Weights of a small transformer language model.
Size: 11 layers, width 128, 6 heads of 32, MLP 512 tanh GELU, vocabulary 1573, 2.77M parameters.
Architecture: LayerNorm before each block, learned positions, biases.
Training: a variant of SOAP for these matrices, 149M tokens, 4532 steps.
Each number is 200 + 20 x the weight over its row's rms, rounded and kept within 0 to 999. Layers, rows and columns count from 0. The size before them is the row's rms in percent of the matrix's.

# o: layer 2 attention output (transposed), 192x128, rms 0.186, rows 88-95, columns 0-127
# v: layer 2 attention value, 192x128, rms 0.208, rows 89-95, columns 0-127
# q: layer 2 attention query, 192x128, rms 0.221, rows 96-115, columns 0-127
# k: layer 2 attention key, 192x128, rms 0.21, rows 96-114, columns 0-127
o88,086,176,223,230,185,197,215,175,192,215,195,217,203,198,225,207,193,174,202,184,205,214,153,200,210,186,193,190,231,195,221,203,186,184,185,180,183,192,231,177,194,235,193,227,183,206,210,210,216,199,207,223,225,189,221,232,199,185,227,214,220,187,206,156,181,219,206,225,220,214,220,221,220,213,219,219,240,205,164,178,217,219,211,236,196,235,201,239,178,220,188,173,162,182,213,200,221,213,199,212,205,179,207,201,202,224,170,210,155,204,202,212,198,231,197,193,176,184,189,245,199,189,202,196,244,165,187,199,172
v89,082,238,195,182,215,174,216,224,175,217,196,212,178,184,229,208,193,201,205,236,207,223,237,184,190,198,182,165,215,200,209,179,184,192,200,194,185,186,186,193,181,247,219,185,181,242,215,205,200,206,171,207,186,190,235,193,197,207,241,174,247,214,199,187,183,184,195,222,187,185,203,239,189,173,208,223,186,170,191,236,180,235,197,219,229,187,227,200,184,153,210,202,183,224,189,221,197,232,215,202,190,211,207,209,202,171,199,214,186,189,189,228,196,165,162,194,173,202,212,192,194,188,246,180,189,200,186,196,198
o89,091,209,199,219,161,221,188,209,211,207,219,181,188,220,218,198,218,186,175,236,185,225,185,216,186,215,215,223,226,184,205,216,203,200,208,204,212,173,166,227,201,220,189,215,217,164,191,248,206,183,233,197,231,181,171,221,180,203,221,235,161,188,228,154,197,190,184,196,200,206,200,162,195,221,195,200,208,204,225,195,216,207,196,204,213,223,202,170,228,212,213,217,225,205,207,204,161,159,179,211,216,192,193,214,211,189,177,202,215,221,208,178,222,209,235,194,200,209,179,221,178,232,164,199,189,214,205,151,225
v90,093,210,206,182,211,227,208,193,181,155,211,156,181,220,178,223,171,234,212,187,201,191,193,223,165,214,212,194,234,199,191,183,207,192,180,199,211,202,198,168,174,185,232,180,158,182,178,188,224,199,181,205,172,196,181,200,222,152,211,175,235,209,190,215,180,161,183,196,192,177,179,212,216,200,221,215,196,212,181,197,195,216,239,233,214,177,192,202,198,204,192,184,208,225,199,200,193,202,244,214,179,227,239,219,187,203,171,192,217,138,204,198,203,189,203,182,175,186,209,203,229,200,192,206,199,208,174,198,182
o90,098,182,182,222,181,179,192,238,196,229,212,246,219,208,213,166,208,222,189,224,171,197,235,211,194,186,169,203,217,173,226,226,185,205,204,183,219,185,172,204,189,196,178,193,217,210,208,197,225,199,189,191,219,205,201,191,200,213,197,199,183,206,228,142,193,185,205,206,239,246,230,188,192,208,202,214,203,206,199,220,201,195,160,197,231,211,161,191,211,243,192,177,239,175,222,194,193,184,198,188,192,191,197,215,223,184,210,183,169,222,201,213,197,228,159,215,182,215,221,177,173,197,196,170,207,207,169,222,221
v91,084,186,208,198,205,216,192,213,193,206,178,200,217,185,232,182,214,198,225,243,186,223,228,177,200,204,160,193,221,208,185,160,182,197,206,234,211,206,221,186,215,188,178,208,240,190,218,223,189,231,193,170,219,186,193,203,212,192,192,207,226,202,167,211,229,208,231,193,195,195,207,229,208,202,162,177,177,235,197,216,188,223,198,184,206,206,239,168,202,214,180,179,196,157,225,182,192,213,192,208,205,190,222,202,211,176,172,186,178,235,205,202,162,203,172,217,199,217,197,236,205,171,184,232,223,223,223,168,234
o91,098,239,211,191,159,210,204,199,203,184,204,177,194,223,186,244,214,233,166,145,198,198,198,195,220,187,231,196,179,235,215,222,208,203,211,180,196,202,216,205,183,223,214,216,168,217,169,167,173,204,205,194,216,218,217,207,187,206,196,179,166,201,209,199,192,208,198,210,204,188,193,215,201,220,219,216,222,186,193,178,208,157,207,209,193,200,136,212,215,187,235,186,227,227,195,213,190,186,185,202,188,199,196,214,209,249,200,178,223,196,194,214,214,186,219,172,214,166,174,194,186,237,199,169,182,183,190,191,161
v92,093,195,198,186,189,215,193,184,215,177,202,161,179,203,210,192,190,197,165,203,217,201,165,154,199,200,179,218,186,234,192,193,150,226,225,234,201,168,179,211,254,216,207,230,214,204,212,183,210,202,159,202,194,191,189,254,196,207,191,196,206,170,188,187,193,227,183,174,177,217,169,208,206,216,192,186,207,209,202,175,187,168,212,211,207,169,181,207,189,217,231,191,218,226,195,187,225,188,231,148,172,221,206,202,188,190,185,195,184,196,197,196,182,203,210,203,187,168,217,236,191,193,212,210,180,224,189,171,194
o92,092,207,214,225,226,193,206,204,171,216,177,221,259,233,224,223,225,191,218,191,172,211,185,214,200,173,212,225,211,195,219,205,215,195,213,205,189,191,229,200,165,218,212,177,202,198,200,181,195,215,234,211,219,194,201,202,212,186,205,171,191,193,229,188,160,160,185,205,200,186,229,206,199,154,223,207,191,183,184,205,214,226,191,227,215,204,207,202,229,185,181,193,197,165,176,219,203,207,187,221,227,181,211,172,233,160,211,193,227,225,212,194,218,194,229,179,210,219,230,163,173,230,194,191,226,183,176,225,217
v93,091,209,153,201,177,227,223,198,226,222,193,196,192,191,186,171,206,173,223,192,237,217,253,179,187,207,213,181,218,169,203,232,226,207,195,179,183,180,190,180,194,202,170,227,183,216,207,200,195,180,215,230,204,201,186,192,182,213,195,158,225,209,205,197,190,184,260,210,202,195,230,201,191,204,221,206,210,180,211,195,214,200,174,170,211,178,211,189,209,163,188,215,234,199,192,188,212,233,188,217,199,201,214,218,188,156,216,217,232,183,227,189,221,186,204,185,225,182,176,176,204,212,205,198,159,180,202,207,163
o93,102,192,222,155,177,168,179,219,194,174,177,204,184,182,199,219,147,178,205,219,174,202,161,202,210,222,181,193,181,217,191,165,199,171,211,201,193,171,198,231,201,196,198,177,217,165,202,211,163,192,188,202,202,215,230,179,209,217,168,220,195,178,218,224,230,230,154,206,180,175,191,193,208,223,177,207,199,224,196,210,186,194,192,204,171,176,176,192,191,223,195,191,172,225,172,210,177,204,163,194,216,213,163,211,214,238,183,224,188,197,198,207,221,218,154,212,182,200,183,199,209,178,194,195,205,214,199,196,225
v94,094,214,211,209,211,233,188,191,214,182,189,228,195,198,212,205,225,238,221,203,198,212,190,203,198,218,196,190,189,199,211,189,223,184,194,220,188,198,199,239,190,211,206,202,211,202,164,215,155,205,200,172,190,230,210,149,215,196,169,194,182,186,208,214,197,201,206,193,180,176,192,227,198,172,247,236,213,168,197,186,227,185,164,223,235,206,197,204,202,222,175,183,218,227,172,207,214,197,232,193,207,185,206,225,204,212,225,188,178,228,207,155,173,193,240,196,163,201,199,261,218,212,189,203,181,209,170,195,198
o94,108,189,231,210,185,207,195,227,235,218,194,207,210,183,200,216,185,183,159,198,219,173,199,209,226,187,186,197,192,234,227,190,195,227,233,159,197,220,217,194,194,165,212,237,222,201,240,189,218,191,247,217,223,193,208,207,215,192,248,213,193,193,198,207,232,195,201,200,200,209,230,159,201,215,191,222,196,233,178,216,179,230,221,200,188,215,204,205,232,182,247,211,186,190,202,217,232,179,217,231,196,181,204,176,216,172,203,214,179,212,236,230,193,209,180,223,204,218,203,197,180,176,212,181,215,186,187,224,193
v95,085,198,216,227,203,221,206,160,203,202,198,197,161,195,165,193,217,202,178,234,207,214,239,200,169,213,179,198,167,163,204,185,187,212,207,240,179,200,210,200,204,174,199,209,170,187,217,202,211,195,165,181,232,184,190,223,180,214,208,180,196,186,190,198,189,264,245,213,208,205,187,192,195,208,182,220,197,214,227,209,169,184,213,192,197,185,160,194,193,220,213,223,188,219,166,211,225,213,239,198,224,200,179,201,189,200,188,179,208,203,231,218,226,194,193,198,195,174,198,180,199,254,183,199,194,173,235,195,186
o95,085,231,214,198,198,178,193,204,209,197,158,171,233,212,250,229,202,198,218,233,187,183,166,173,185,219,192,187,229,207,196,189,205,161,201,169,215,218,226,164,188,221,211,178,216,210,199,220,191,203,240,171,208,231,233,183,247,218,203,195,195,218,206,206,205,191,178,183,218,166,200,218,195,184,187,185,202,170,177,220,228,194,183,165,210,217,188,195,205,197,201,197,231,189,198,181,188,221,200,191,181,213,204,206,186,198,215,230,220,208,191,191,230,217,247,192,238,191,200,184,207,163,207,222,202,216,186,196,235
q96,117,165,207,234,173,225,218,238,216,178,185,201,189,175,184,208,170,212,182,190,195,166,227,227,182,191,239,192,203,190,189,201,207,180,180,198,211,191,228,213,231,187,186,172,194,199,157,208,220,192,196,184,218,195,182,188,222,197,215,212,187,216,193,217,205,208,217,187,214,219,188,204,195,214,245,218,186,217,207,182,226,228,208,179,219,190,191,190,190,199,217,146,207,179,198,200,199,158,207,236,160,213,199,213,165,193,173,188,203,177,153,223,246,243,213,203,203,202,194,201,187,195,211,200,202,183,174,171,213
k96,119,175,191,200,208,189,241,222,204,184,193,210,212,196,177,217,193,192,171,183,191,203,168,196,183,179,204,222,207,206,197,183,216,178,201,198,173,186,216,191,214,223,221,175,208,194,157,172,225,206,227,199,267,187,217,166,206,205,233,229,195,203,211,183,245,184,196,199,195,198,179,198,209,161,187,233,212,184,202,205,205,187,170,158,223,208,216,193,201,199,188,195,193,178,202,212,250,212,218,228,213,188,197,223,191,237,188,201,185,220,208,244,199,221,205,187,196,176,169,183,221,224,236,207,220,227,191,181,220
q97,114,222,217,200,176,218,212,198,199,191,202,230,179,246,185,157,203,197,210,212,177,158,197,208,187,212,197,214,235,218,200,224,214,210,174,224,203,197,188,207,183,193,203,192,187,222,222,213,218,198,197,179,174,212,179,167,215,206,237,175,204,181,192,196,204,205,199,196,225,243,216,197,224,189,173,176,216,198,193,202,207,212,192,212,193,215,196,213,181,228,197,227,193,182,215,211,174,194,236,138,201,194,200,158,186,166,199,203,189,190,180,156,191,177,152,230,198,203,176,173,190,211,176,229,203,220,190,240,218
k97,121,190,190,163,222,193,230,199,191,226,212,162,184,186,181,173,189,165,207,239,178,206,172,227,191,200,194,193,190,177,226,191,252,214,191,214,194,215,195,211,219,211,215,208,184,191,213,214,202,224,181,205,197,199,196,202,156,188,206,127,185,206,173,176,239,233,183,208,168,210,206,185,206,208,192,214,203,182,181,181,215,184,201,194,207,191,201,206,185,211,190,206,201,225,142,202,223,212,220,166,175,217,211,219,222,176,178,193,218,196,177,185,193,211,203,238,225,194,182,186,206,204,223,173,226,219,205,218,193
q98,120,184,219,211,226,216,193,161,150,196,187,188,201,193,173,164,210,182,198,220,192,209,174,192,196,217,213,163,217,198,223,202,205,220,194,196,207,196,220,181,227,207,199,218,208,198,208,213,221,216,207,208,195,179,225,231,179,186,193,213,224,192,198,230,241,177,214,177,143,217,191,199,229,205,166,192,191,199,210,205,175,187,219,198,182,204,213,144,203,228,228,199,196,200,166,221,174,217,196,209,197,197,209,238,200,196,214,208,197,187,180,162,224,188,190,192,184,200,220,213,163,213,191,236,251,177,220,183,222
k98,116,202,224,185,216,187,184,173,206,181,186,233,193,221,174,186,200,209,206,213,208,238,208,174,183,181,176,203,190,206,208,209,230,201,209,226,190,180,188,230,197,189,209,188,212,176,235,213,168,183,248,228,188,219,232,218,222,187,183,166,234,198,172,215,199,162,158,229,159,200,215,172,207,214,207,202,179,211,212,204,210,218,181,215,215,199,150,224,237,191,201,187,216,201,215,169,208,195,222,170,190,198,206,210,178,216,193,215,215,218,199,197,191,180,218,202,197,229,192,186,164,213,168,214,174,204,167,205,230
q99,121,193,236,217,206,187,187,192,230,205,165,207,203,227,195,215,222,177,193,217,196,201,162,203,210,189,177,192,216,173,219,178,213,197,217,207,235,185,199,176,214,205,217,228,167,182,191,155,198,189,242,212,162,210,203,171,208,220,199,214,180,206,195,192,221,197,171,194,214,206,180,213,212,219,174,216,153,190,213,178,214,188,208,206,155,177,179,177,190,201,190,176,207,218,175,210,263,183,175,220,165,214,175,202,215,203,225,174,226,201,213,233,207,200,194,222,193,218,174,214,199,172,209,208,221,173,213,200,219
k99,113,194,200,206,207,222,205,170,217,201,203,207,221,194,167,195,191,178,167,194,181,214,184,217,203,243,186,207,189,207,172,186,252,188,194,192,210,185,205,230,215,197,186,211,209,201,220,191,172,179,216,179,170,214,208,168,219,204,217,190,245,214,201,144,138,178,221,187,227,202,218,213,208,230,236,199,212,203,139,177,205,208,201,225,193,176,220,203,196,202,234,184,199,188,172,193,197,202,212,231,210,190,206,198,199,200,179,190,185,187,202,224,181,238,203,159,189,190,196,189,196,204,208,205,170,194,172,212,182
q100,113,215,178,191,216,158,227,197,214,202,201,186,194,203,227,213,191,189,182,221,225,178,221,190,213,214,188,167,178,205,196,208,225,200,179,214,218,215,214,259,203,202,210,147,184,204,223,219,220,202,204,202,175,190,218,202,221,203,187,203,213,199,184,209,181,177,234,201,209,191,219,236,205,213,182,214,207,220,213,190,184,205,234,195,173,214,222,234,177,178,191,214,217,181,225,190,200,177,200,186,180,218,206,221,178,195,227,225,246,147,199,254,155,207,204,172,171,190,199,210,200,186,224,187,228,208,205,199,192
k100,122,201,187,206,189,171,178,181,192,196,214,174,201,172,202,206,188,221,206,199,203,154,182,203,228,191,221,177,233,223,134,199,186,216,192,192,206,192,194,220,204,208,198,219,204,191,186,191,207,206,207,156,232,216,229,202,222,201,178,220,194,224,138,194,192,212,211,214,207,178,215,211,213,203,186,240,237,173,213,189,224,213,197,194,214,196,183,205,177,211,257,208,196,206,201,162,192,184,180,205,172,225,221,204,201,159,226,172,214,201,198,192,177,190,204,188,194,223,184,243,211,189,163,186,220,207,198,190,217
q101,116,200,180,205,224,196,249,156,187,178,199,197,179,167,217,186,189,202,189,193,213,219,207,190,160,211,222,268,210,224,174,210,205,206,207,183,219,189,225,188,208,215,202,203,213,222,193,184,191,221,217,211,180,196,193,181,237,203,231,214,231,218,163,193,208,212,202,226,227,184,190,220,195,223,181,209,223,180,189,194,218,194,193,225,209,195,211,195,193,190,183,187,185,184,198,172,189,227,182,196,222,164,208,184,170,206,208,172,220,203,172,210,243,179,170,167,214,189,229,208,213,232,214,200,212,177,190,151,188
k101,122,200,204,167,219,229,202,225,241,222,195,231,182,215,133,205,180,200,196,201,232,183,178,203,212,194,214,198,188,155,213,242,209,208,204,168,210,190,181,212,198,207,195,182,172,208,169,201,209,200,209,245,215,212,215,223,215,216,180,169,179,193,181,225,203,151,220,191,243,208,207,207,183,212,218,222,211,215,204,206,224,238,210,189,204,222,202,179,192,185,181,201,202,189,185,188,176,213,167,218,210,211,226,206,208,181,211,187,199,217,171,233,219,187,221,184,203,178,203,217,182,193,202,215,214,167,177,182,229
q102,111,184,223,204,206,230,210,177,177,201,187,209,200,224,209,206,177,206,213,167,191,191,179,238,191,209,221,196,177,205,223,190,228,174,202,164,215,175,204,233,223,173,182,192,219,183,203,215,190,177,197,174,211,204,206,213,249,208,156,190,178,181,165,177,200,231,174,186,199,171,187,215,189,173,175,200,207,210,200,197,156,180,198,234,181,205,207,248,228,191,189,150,199,221,240,189,205,188,226,196,209,193,209,204,199,213,191,207,201,252,182,211,187,202,183,187,217,172,197,205,242,182,207,204,203,193,177,196,200
k102,118,192,204,227,182,181,191,223,179,186,194,205,184,210,161,200,201,175,212,183,192,194,226,211,188,215,205,191,175,182,201,200,203,225,195,184,213,199,191,194,215,223,198,187,199,202,187,192,177,157,201,195,221,185,181,204,199,177,205,181,224,152,203,182,195,202,220,206,250,145,190,205,223,189,198,217,219,201,202,211,189,198,249,181,224,224,184,221,226,225,200,161,201,160,201,197,209,171,219,208,217,207,238,194,232,177,207,206,268,182,196,203,199,191,201,200,216,192,204,188,151,196,226,242,212,182,190,226,187
q103,117,195,177,193,144,238,186,188,211,177,206,174,188,233,207,169,186,185,203,223,192,170,185,209,185,226,171,233,180,234,188,190,207,207,203,218,181,212,196,218,251,206,199,186,185,219,189,207,212,206,207,216,204,206,215,193,220,196,203,188,213,185,226,246,202,196,156,199,211,185,170,220,216,202,207,181,202,220,205,226,190,200,194,177,226,200,188,200,191,184,241,187,233,230,189,210,188,210,224,184,201,214,214,165,186,218,170,158,170,224,203,196,164,194,225,178,158,198,192,214,193,196,206,225,188,202,203,234,177
k103,121,226,187,205,178,191,212,242,192,194,210,203,220,235,191,153,220,224,215,219,180,204,222,222,190,189,203,211,224,208,208,230,197,217,164,194,214,200,235,225,196,223,204,214,157,225,167,217,208,204,191,196,210,187,202,218,205,181,203,193,215,196,183,169,206,174,172,232,190,222,184,177,198,231,243,223,219,177,218,201,231,165,197,193,194,192,159,196,222,213,203,197,181,225,194,183,176,197,217,238,209,212,203,198,208,205,194,165,182,202,180,187,246,160,220,215,179,177,203,203,188,193,224,190,219,207,245,192,193
q104,129,195,260,161,227,179,218,192,180,186,192,148,208,188,181,233,190,184,185,171,212,198,163,221,210,183,208,205,173,208,210,192,207,216,214,200,186,234,194,207,215,248,203,213,207,182,205,194,215,161,194,218,207,227,179,228,179,211,219,185,154,182,207,172,202,207,217,204,180,233,203,172,204,210,198,217,153,176,206,203,170,197,202,196,226,199,210,196,238,183,205,203,228,176,229,208,209,182,195,202,167,220,183,208,205,214,198,201,221,187,172,216,209,189,205,189,198,207,174,192,244,203,207,218,189,197,237,205,221
k104,117,190,183,188,212,175,189,150,211,192,169,250,174,215,187,228,251,162,198,183,188,195,187,162,196,204,157,193,216,212,179,180,178,199,200,186,226,206,224,183,196,199,176,215,188,157,215,197,199,198,213,201,208,203,243,173,162,201,182,215,183,175,208,194,231,205,217,191,214,196,185,165,196,227,200,204,198,209,172,191,226,239,230,191,205,194,185,210,194,184,236,199,189,213,208,188,209,200,223,187,252,210,177,212,199,193,188,181,188,209,204,232,208,227,176,241,217,197,207,181,214,181,195,207,206,210,187,205,215
q105,118,187,185,187,191,207,169,189,204,181,194,228,203,232,228,232,199,216,215,203,162,226,199,217,181,186,208,217,211,199,212,170,186,190,210,222,228,211,214,211,200,190,194,203,201,203,188,209,228,193,218,203,171,239,159,202,194,195,177,214,197,211,198,211,228,170,184,211,158,228,215,175,213,219,190,172,180,178,182,216,217,203,229,219,229,184,224,168,204,192,152,233,203,188,214,197,199,149,219,181,199,205,195,220,167,250,223,183,201,210,189,237,181,167,188,194,204,180,177,204,166,212,212,186,176,212,219,219,197
k105,121,195,181,191,216,197,200,178,196,191,176,128,194,198,209,205,182,183,197,215,213,243,203,196,205,209,179,192,175,221,197,201,218,199,205,198,193,205,178,221,233,170,211,188,176,226,215,199,184,213,185,175,221,214,205,192,181,230,218,244,259,213,192,219,217,169,191,224,199,180,214,222,194,218,189,211,205,205,177,172,207,196,228,200,215,173,214,196,202,185,216,178,205,214,211,206,205,229,210,185,248,214,177,197,173,219,168,209,190,198,218,221,238,213,196,215,171,220,181,239,218,195,203,206,247,174,178,194,220
q106,131,189,264,208,216,175,177,212,153,225,197,208,231,218,215,225,218,214,203,175,220,227,212,206,192,206,193,214,240,175,217,183,215,222,200,208,192,188,203,149,222,168,205,227,184,188,208,186,230,226,188,196,202,202,221,191,186,189,184,189,189,196,208,185,203,210,212,211,186,196,211,167,194,235,197,203,207,228,168,229,188,173,188,224,194,180,217,207,212,231,229,200,183,238,211,174,223,205,193,246,209,214,180,217,194,188,180,188,211,200,190,165,195,195,205,210,210,194,202,218,199,206,230,217,146,229,224,187,214
k106,123,172,187,201,210,188,213,181,206,207,198,188,192,188,163,201,237,172,148,221,213,197,196,192,162,207,202,174,175,191,205,161,216,201,185,158,202,183,158,178,207,191,214,217,187,184,193,177,200,191,220,191,165,228,173,169,205,199,183,201,207,224,201,227,172,208,192,194,195,236,231,216,209,218,212,213,187,217,200,157,199,191,212,217,219,214,195,217,207,230,196,187,203,145,219,231,209,212,218,217,229,221,187,166,202,212,210,210,176,196,215,223,175,182,178,240,213,242,188,196,188,196,179,183,222,189,207,192,189
q107,115,208,182,206,175,194,247,208,182,222,176,232,194,205,217,153,201,203,198,245,243,209,171,205,227,188,225,188,221,183,168,205,174,196,168,215,194,167,171,183,172,198,192,189,222,176,226,225,190,186,207,174,198,197,161,204,198,194,174,207,215,214,192,197,200,217,197,212,223,251,223,168,194,202,174,213,189,182,199,215,205,193,160,193,187,193,201,219,185,210,192,180,205,236,220,176,200,183,227,189,180,210,218,208,164,223,208,212,196,206,187,207,190,234,190,209,199,203,187,216,201,223,164,202,229,180,228,232,193
k107,117,193,194,193,221,196,208,205,203,201,225,192,210,179,224,205,194,191,211,227,206,250,138,202,185,183,179,187,229,200,229,191,202,185,203,207,208,230,175,218,220,217,171,213,199,183,210,222,186,224,185,181,201,195,225,207,200,184,227,177,213,201,173,206,193,219,252,178,193,165,195,242,235,212,222,197,232,206,159,202,173,192,198,169,206,213,239,198,217,213,228,210,172,193,223,188,206,202,235,179,181,199,199,207,153,195,179,198,199,226,195,176,220,179,202,210,222,211,233,172,213,219,190,219,175,196,193,204,222
q108,122,162,198,211,190,214,191,197,210,208,185,197,233,208,205,215,143,183,163,212,184,203,187,203,183,177,223,197,194,202,188,218,227,213,171,219,213,202,178,221,219,211,237,223,208,227,190,232,163,214,217,202,225,175,192,193,180,196,215,239,202,186,209,183,174,198,218,182,181,206,199,167,202,231,153,209,159,184,178,192,188,203,204,192,217,225,219,199,160,247,226,185,216,205,229,177,221,195,162,204,201,203,187,200,233,198,227,195,210,225,188,180,207,203,193,180,182,183,184,192,214,194,186,159,179,224,178,197,200
k108,105,195,205,195,183,191,186,220,185,203,183,195,210,221,219,216,234,192,207,186,217,180,198,180,211,227,190,202,195,205,196,198,178,211,208,211,214,170,161,194,187,212,167,210,192,134,233,207,194,217,230,216,216,198,158,206,189,211,193,205,218,182,211,187,170,230,199,175,190,190,218,247,209,178,185,213,185,192,169,217,192,175,218,154,204,190,180,209,191,175,186,184,186,200,184,187,218,192,188,246,198,236,177,216,183,212,214,179,210,203,158,187,200,195,210,228,161,176,161,199,186,218,197,158,208,218,206,222,230
q109,115,211,223,158,229,244,221,204,166,172,184,189,192,215,204,197,152,190,219,202,226,268,185,237,187,188,213,215,193,223,237,198,186,200,204,200,191,201,170,184,181,230,227,213,175,172,206,219,193,210,222,202,180,191,222,243,219,205,175,207,197,226,193,182,206,204,195,225,202,197,191,195,162,228,186,185,200,226,222,218,171,190,210,205,213,170,218,188,190,204,168,202,232,211,200,198,191,187,209,226,188,206,216,203,205,203,185,210,198,218,180,209,176,187,218,189,185,194,189,192,169,168,192,194,160,200,167,187,227
k109,112,200,191,207,218,201,219,193,187,219,189,178,211,197,208,153,193,184,215,198,219,189,217,191,198,191,207,201,177,207,195,244,174,207,182,212,195,172,202,174,197,231,169,170,225,171,166,190,180,195,228,208,211,193,201,234,176,187,180,217,230,169,176,236,197,182,203,181,209,236,181,213,173,214,190,182,206,201,166,217,193,221,208,179,217,205,177,194,191,210,204,205,191,190,188,189,192,215,204,185,236,244,190,201,244,229,234,205,177,201,215,187,195,202,174,173,267,177,203,188,216,191,187,220,210,189,241,224,196
q110,120,206,204,189,166,205,200,184,192,188,209,207,173,180,186,189,207,194,208,192,188,195,190,197,232,176,198,208,210,148,195,185,210,176,224,236,196,182,223,202,154,183,228,202,243,199,185,180,240,215,239,178,213,235,198,210,220,190,186,204,213,158,205,173,185,196,194,243,199,193,182,171,206,191,183,216,208,238,232,209,199,165,240,165,217,223,197,217,192,196,223,254,178,216,175,204,221,195,181,207,207,202,209,221,189,177,175,204,219,193,178,209,176,208,197,202,186,195,172,176,211,222,191,217,220,176,211,207,209
k110,126,171,221,202,207,165,221,182,226,203,200,180,213,225,238,188,204,222,197,200,161,161,200,182,192,180,186,224,172,195,203,172,219,205,224,195,245,173,197,224,198,199,178,192,211,204,221,175,192,215,186,157,212,181,227,204,214,187,247,227,181,178,191,229,202,214,224,200,172,158,194,207,212,223,194,236,182,209,180,205,184,208,228,240,182,239,165,200,200,183,195,181,227,197,188,208,218,227,206,190,196,189,200,188,193,212,216,224,206,205,234,176,193,165,217,207,225,199,199,171,192,211,212,175,218,194,181,187,197
q111,108,205,172,228,193,197,195,193,204,205,178,208,191,212,241,190,167,202,184,208,213,179,154,201,197,205,217,175,199,211,206,199,192,229,213,193,184,214,233,231,205,210,161,226,239,182,220,181,229,239,213,208,190,162,199,231,197,174,217,196,226,186,190,210,150,219,175,216,172,180,180,204,211,222,184,202,185,202,173,193,218,200,200,225,196,212,183,192,213,246,219,203,218,161,188,161,201,191,212,215,218,187,207,178,185,183,220,206,215,181,186,224,181,176,215,213,205,185,210,160,251,196,186,221,196,200,225,186,201
k111,110,176,178,183,199,207,215,181,187,247,220,227,203,214,178,216,209,174,199,238,179,194,216,202,190,166,188,180,234,190,211,208,218,209,223,187,151,179,196,181,202,215,203,190,213,182,226,197,197,218,210,192,200,182,216,239,194,216,176,160,199,171,187,196,185,226,202,190,218,199,219,158,196,173,178,173,194,230,245,184,201,205,225,192,162,239,229,192,206,194,206,189,183,201,233,186,235,186,188,233,205,205,206,201,194,188,156,162,221,200,217,170,209,199,241,205,194,174,188,182,188,202,198,191,212,192,192,205,215
q112,117,204,214,190,220,213,198,215,191,235,165,217,174,220,191,228,182,179,247,237,188,204,183,168,205,213,174,218,241,188,220,182,197,206,222,214,229,202,220,197,201,202,201,215,180,166,232,208,209,208,191,183,218,164,189,199,224,202,234,196,200,234,216,207,217,179,212,172,191,211,232,170,185,203,181,256,198,174,191,185,195,199,169,206,187,181,176,190,206,224,208,240,210,192,183,208,205,171,177,208,201,195,177,190,204,199,176,189,202,205,200,180,192,174,215,228,192,181,186,185,220,208,187,208,137,212,166,186,210
k112,122,201,172,224,239,206,202,192,214,171,196,192,215,188,199,220,205,208,199,207,242,226,198,190,196,230,207,175,197,223,210,218,218,177,215,184,187,184,200,228,211,224,209,204,238,205,209,196,201,215,207,163,165,226,150,181,207,218,195,183,164,196,200,192,214,192,219,193,220,252,218,199,207,178,184,222,226,206,230,201,235,215,195,172,176,193,210,213,172,210,174,208,202,211,213,198,209,217,186,173,196,229,213,202,169,211,241,159,198,222,207,185,215,184,202,209,224,196,197,175,225,250,201,230,221,203,226,165,212
q113,114,185,211,179,204,177,188,201,189,195,216,197,202,213,192,210,231,220,204,195,194,222,173,178,167,188,202,220,227,174,191,201,191,190,205,205,195,211,226,197,227,182,204,207,171,181,169,217,184,201,209,185,183,183,227,203,188,184,190,180,243,214,240,186,178,170,183,168,190,180,189,205,189,191,214,201,175,188,232,216,226,183,210,210,182,168,193,246,231,218,198,188,206,219,194,197,227,208,228,232,189,218,172,184,213,200,204,201,182,223,198,195,244,200,169,193,196,229,160,200,163,197,203,231,186,241,164,152,228
k113,117,185,202,189,176,152,196,200,199,216,193,195,179,188,165,168,201,198,156,215,183,213,237,205,183,223,196,184,191,186,199,203,206,165,200,181,227,223,206,208,180,215,193,188,193,193,211,218,185,147,183,169,189,224,179,199,220,203,183,219,194,214,185,184,193,181,179,177,221,210,213,219,216,209,228,196,192,137,226,199,195,217,192,192,203,255,230,195,203,194,207,191,231,226,210,181,224,165,181,194,185,189,213,173,211,208,189,178,186,194,209,253,204,216,230,229,196,212,206,201,215,213,218,221,242,198,205,215,191
q114,115,212,199,198,156,211,190,174,188,204,201,229,189,172,206,168,198,188,158,213,186,200,192,193,166,201,201,203,179,182,177,236,234,208,182,211,202,208,211,198,160,205,212,221,222,166,206,231,181,179,177,215,213,198,214,212,218,223,198,223,171,196,220,177,186,219,190,226,214,202,200,214,215,209,228,199,244,180,194,215,221,204,191,187,209,214,223,239,181,175,195,203,187,218,206,178,178,168,240,197,179,210,189,204,230,201,208,224,181,192,198,193,209,211,239,228,184,177,191,213,162,225,189,164,163,173,234,221,197
k114,120,215,191,194,165,184,187,201,188,183,244,153,203,196,232,210,189,211,202,213,137,208,195,200,176,220,200,214,208,186,213,219,183,209,196,167,201,182,178,217,172,219,209,209,201,170,197,212,207,216,215,197,211,187,220,166,206,173,217,212,210,174,198,214,216,191,250,201,195,191,199,232,204,197,218,171,200,223,192,210,192,225,201,209,196,206,192,197,191,229,167,181,191,208,215,223,237,211,202,176,162,185,205,194,193,217,192,206,193,222,166,175,227,178,215,220,163,212,172,178,216,218,160,203,188,185,254,214,224
q115,115,222,141,203,227,219,224,228,224,162,220,195,175,212,214,192,206,196,171,190,192,197,185,214,152,180,192,166,186,159,199,181,183,187,201,192,204,229,186,212,170,193,219,216,202,214,219,188,187,241,209,225,210,216,173,186,230,184,208,177,184,229,198,232,147,215,186,210,218,197,213,207,183,184,211,218,198,210,203,208,201,161,213,189,186,205,222,169,208,193,203,204,215,215,186,192,206,225,210,175,209,220,218,200,232,170,189,226,193,181,225,197,181,198,190,174,220,184,199,207,172,198,183,218,158,178,224,219,181